From a checkpoint of a small transformer trained on Wikipedia: 16.1M parameters, RMSNorm before each block.
Each number is 128 + 24 x the weight over its row's rms, rounded and kept within 0 to 255. Layers, rows and columns count from 0. Numbers have three digits each. The size before them is the row's rms in percent of the matrix's.

# k: layer 6 attention key, 320x320, rms 0.0825, rows 42-58, columns 240-319
# q: layer 6 attention query, 320x320, rms 0.0833, rows 43-58, columns 240-319
k42 106:164139111179144129113113099165125139117148126160154135096124139163150104103120126128153097120106108138142143180162089091077161083174117185145136125109115116152109118151081163189169133102129125145105121125151134131126103143101132074153143146
q43 108:150150139147128136124102153144159136129089139119154132103138095164095121137096147156131147096135153155153122128135093125148148159125148171144142120130141095140145133159123110114148129163105095094104158111164141126143152125150110112126162161
k43 119:090133151092101095129132121125166142105118113133122164152130136105091158133135142133167139131120143128107152125151123097112162120148134125098127119180087111173161135143135148149149092113124120157100155128137080117113162162115133112118133167
q44 110:103154103122125121154163132127133147148190117152133050069122114125128130138149117127108168115157122137106152139140097120164110163149160123117166133117110115095102137101122076123114133155133092102106149184146128124172165169150164129132126098
k44 102:111154114148145088162139139133121117163133110172151115134111118124094129174128165148132143130095114095129165139154146130125111153089145114130162171117142130123137172095154133112099144125136095117145154160175147125154099136098129145129085135
q45 103:109146128122102135123158115117127110126132123124153120151109148092112115131147177143171189146140117150094173125144116181161121115092116133167102147112132131140102129089157105150091093102164120113162133165118136166099118163106154138125133136
k45 102:144122120168105129182137127121126086117124160121086127110093130147152115158118110116172119067094107131151170118158138144083143079105158138128073134113131114090093127114107104067151110151123129080095113121081132123147104132122083095139136143
q46 102:133102145101103144094095117148161156129105117121151110127113129184124102088129110125116155140135092152122124147114159164153120144140134083144087158144122118112096144129119193131145143156133123126122126155122092111096098171174139159157093109
k46 105:133179150172105130125130163103165133157099101136140100072126144134154126112124135125102166122153113112148107122172135155136132148099087108105109158109168140154117126142092097113121143133110148177105130142155091127144081103161135161156131136
q47 110:125147080156153144126115135138125121143139153076152119143176140154126126138132074130092124158087165134094098084149072125119103133115109178109138130132123091135126133155167145135106098132115165148103149135135132082102158143096111108141122133
k47 112:118144141153121119112128123175093158115107106070098096132108127120148154115118058111138130109127149125090121122165100091128106094152148144151173133093097118146136153145131190152147158111116160131125096101152153133085175158143126149128146113
q48 103:084150145145129123082104135131103162143116108149128123111126133132153164142131116111144103136135151102093146116120119100163137139112142133149109102156117096123160123115154093092145092098086109135099067136151131105142131161142104103130127103
k48 101:114113098134159099157135156168138138154112129106113103160093115135144132132101103125128100126155148106125125148154117131110095113110123090183127122102151142135115057125145103113120167156144153100158090087108153129153098133105162122111153132
q49 106:112156142158172137137133114128158150131132101158121136107132087168104123117140112159147104146105111131153127169141082090083106168118155150150133100126142167110097133130195138120107135183135141150107128158144111113112152112118109153154094118
k49 103:127121099132112134105129161136123107106125130128124120124114134117123129144140160184131157106168128171122125164128122115115115156151108131123121140175075133124120152079169151156160164137135092140099146090120117125120127114112131109112160095
q50 106:129125107089128144092127083093125132140101203106145094101116091117131146099108143150162129154150096160118101105166138107145131137123092137111170172141115150119110087144118086135106122124122129123119131123122115144164105137122120142120148110
k50 113:103109118091140141152159126168131115159161111099160135091163137096140097134105130151122139149143139106151067140133073162170143158107108160163131133081134166120101131139108110100141144147149156124131113126118151091130101128076100141072081135
q51 092:119155124111187119091135077153111140167121134122075114149107141146135128120121111152087103125130107134137143129077130116123114110128154130138128147150097170153155121150147132124132092149095135115136125155111089117151162214102142149115124143
k51 114:091124147146117125066088154151161136158104177120080104168124128138139099117089098138147133102151159106148126137158139116107139129145136101104139176124110072118114164135165137144095093139135119148069088134126123137125156117157092126136133168
q52 109:137129127126140132104145117152146132116105113107093118101099140117131120087167148142185132149167131154080101133126132103163115122114142093125106132167100124135129154123149087105170127113123112065113142169131190127122139144153116125100161088
k52 106:141102108133092091104176152121161112129141125161156098105072152097133097142089106112121094152144127100132148139095135152132178117128124117116167163127071107132120122143109122163170143090120135117117123150114108162183074168148120137136128147
q53 102:133102087138149160102147154085141099158134122080118149129137089147162113096126155149149114109086151102115104162126099117104154123097137116131107096164131145138089132124083138117058125116142074106078133114133145143130153097119091155140088134
k53 102:135122097100123106129108132112128084087144119078143106111102073100134095119125125132137155159136182098118134120122143118143127164131109145143139101111148102099127148078143128113156116109155116097125104149143113103124160144115164118106078131
q54 109:143121128134107146129091101143158131117074160168086152106144134137157150115146121129083128114144111121144143155148107113185118099121122121138093099136119126150162117092138092106096131094134140123148102116144129163103113168105119099122118127
k54 101:141108105144120146150162075097165095126096178108151138137081152102090131144168116133141158123105121117150132145125105132133101086162137138133146097121109116138123108107086127124113139121117113134194152109137137147090107172122175113115135130
q55 102:166118135115114141132122170133129112169084143134141087147143120122116094165125142123119091110127071110131095098169153121106144103149113131113116123160086167097093149156087166161165139125138085141094168136082084163123126121097152086128122147
k55 100:148068153170127174169121096121075144125135140167127080095136138122152081119124126120097147140148113129154130117137112147080120096130101148084149156153134143116114161087147095163120156115179152152133085077120148172098151075130099117140096147
q56 108:103116141114096120155087126103135112134092116115152144132140109110084114132079117130145145098117150132127136124127140145137106132138144139060142147120119130141143111131145153136139138133145100116113137122109134138091140094138150081111144145
k56 101:081144146118132129125135120131155150135145136126137161136095124100111132146138129112104148129157097125139114084104146124146089136130141168148141117092112116106123108110156123193146130114118089131129155180118118116116106069109112119099152118
q57 114:143115155154100136115125118119109131139115139123125119093101097082115138122154132124150134116134161159120118148142139165137107128145149134142136159102140134100110116119176070142135104135102137136176123148173114120167109128142156156131113130
k57 104:175138172145126122117149054167084126138132147106121112105101128137153130127111208133101138133126064169141136123110113156091145116145115131114158137113143097127104119107125142112127131135141130110123105154133122072171174125124124129181166164
q58 100:178103149095127098123116122165171097114155096097132133107125138135140142149143124144124137134181130146137118122134091087131144103107150137107093079077088166152098081095100130145129121085135153135117109115122144093141155105120149106100096079
k58 095:119123153113145085133116141116118121135148143111150165175198054141152107136147118082092056125086120131093131065174151142142112100117127118109127100130094119135087104150135132138149111147118112152099094135100163082129088154112114135134124099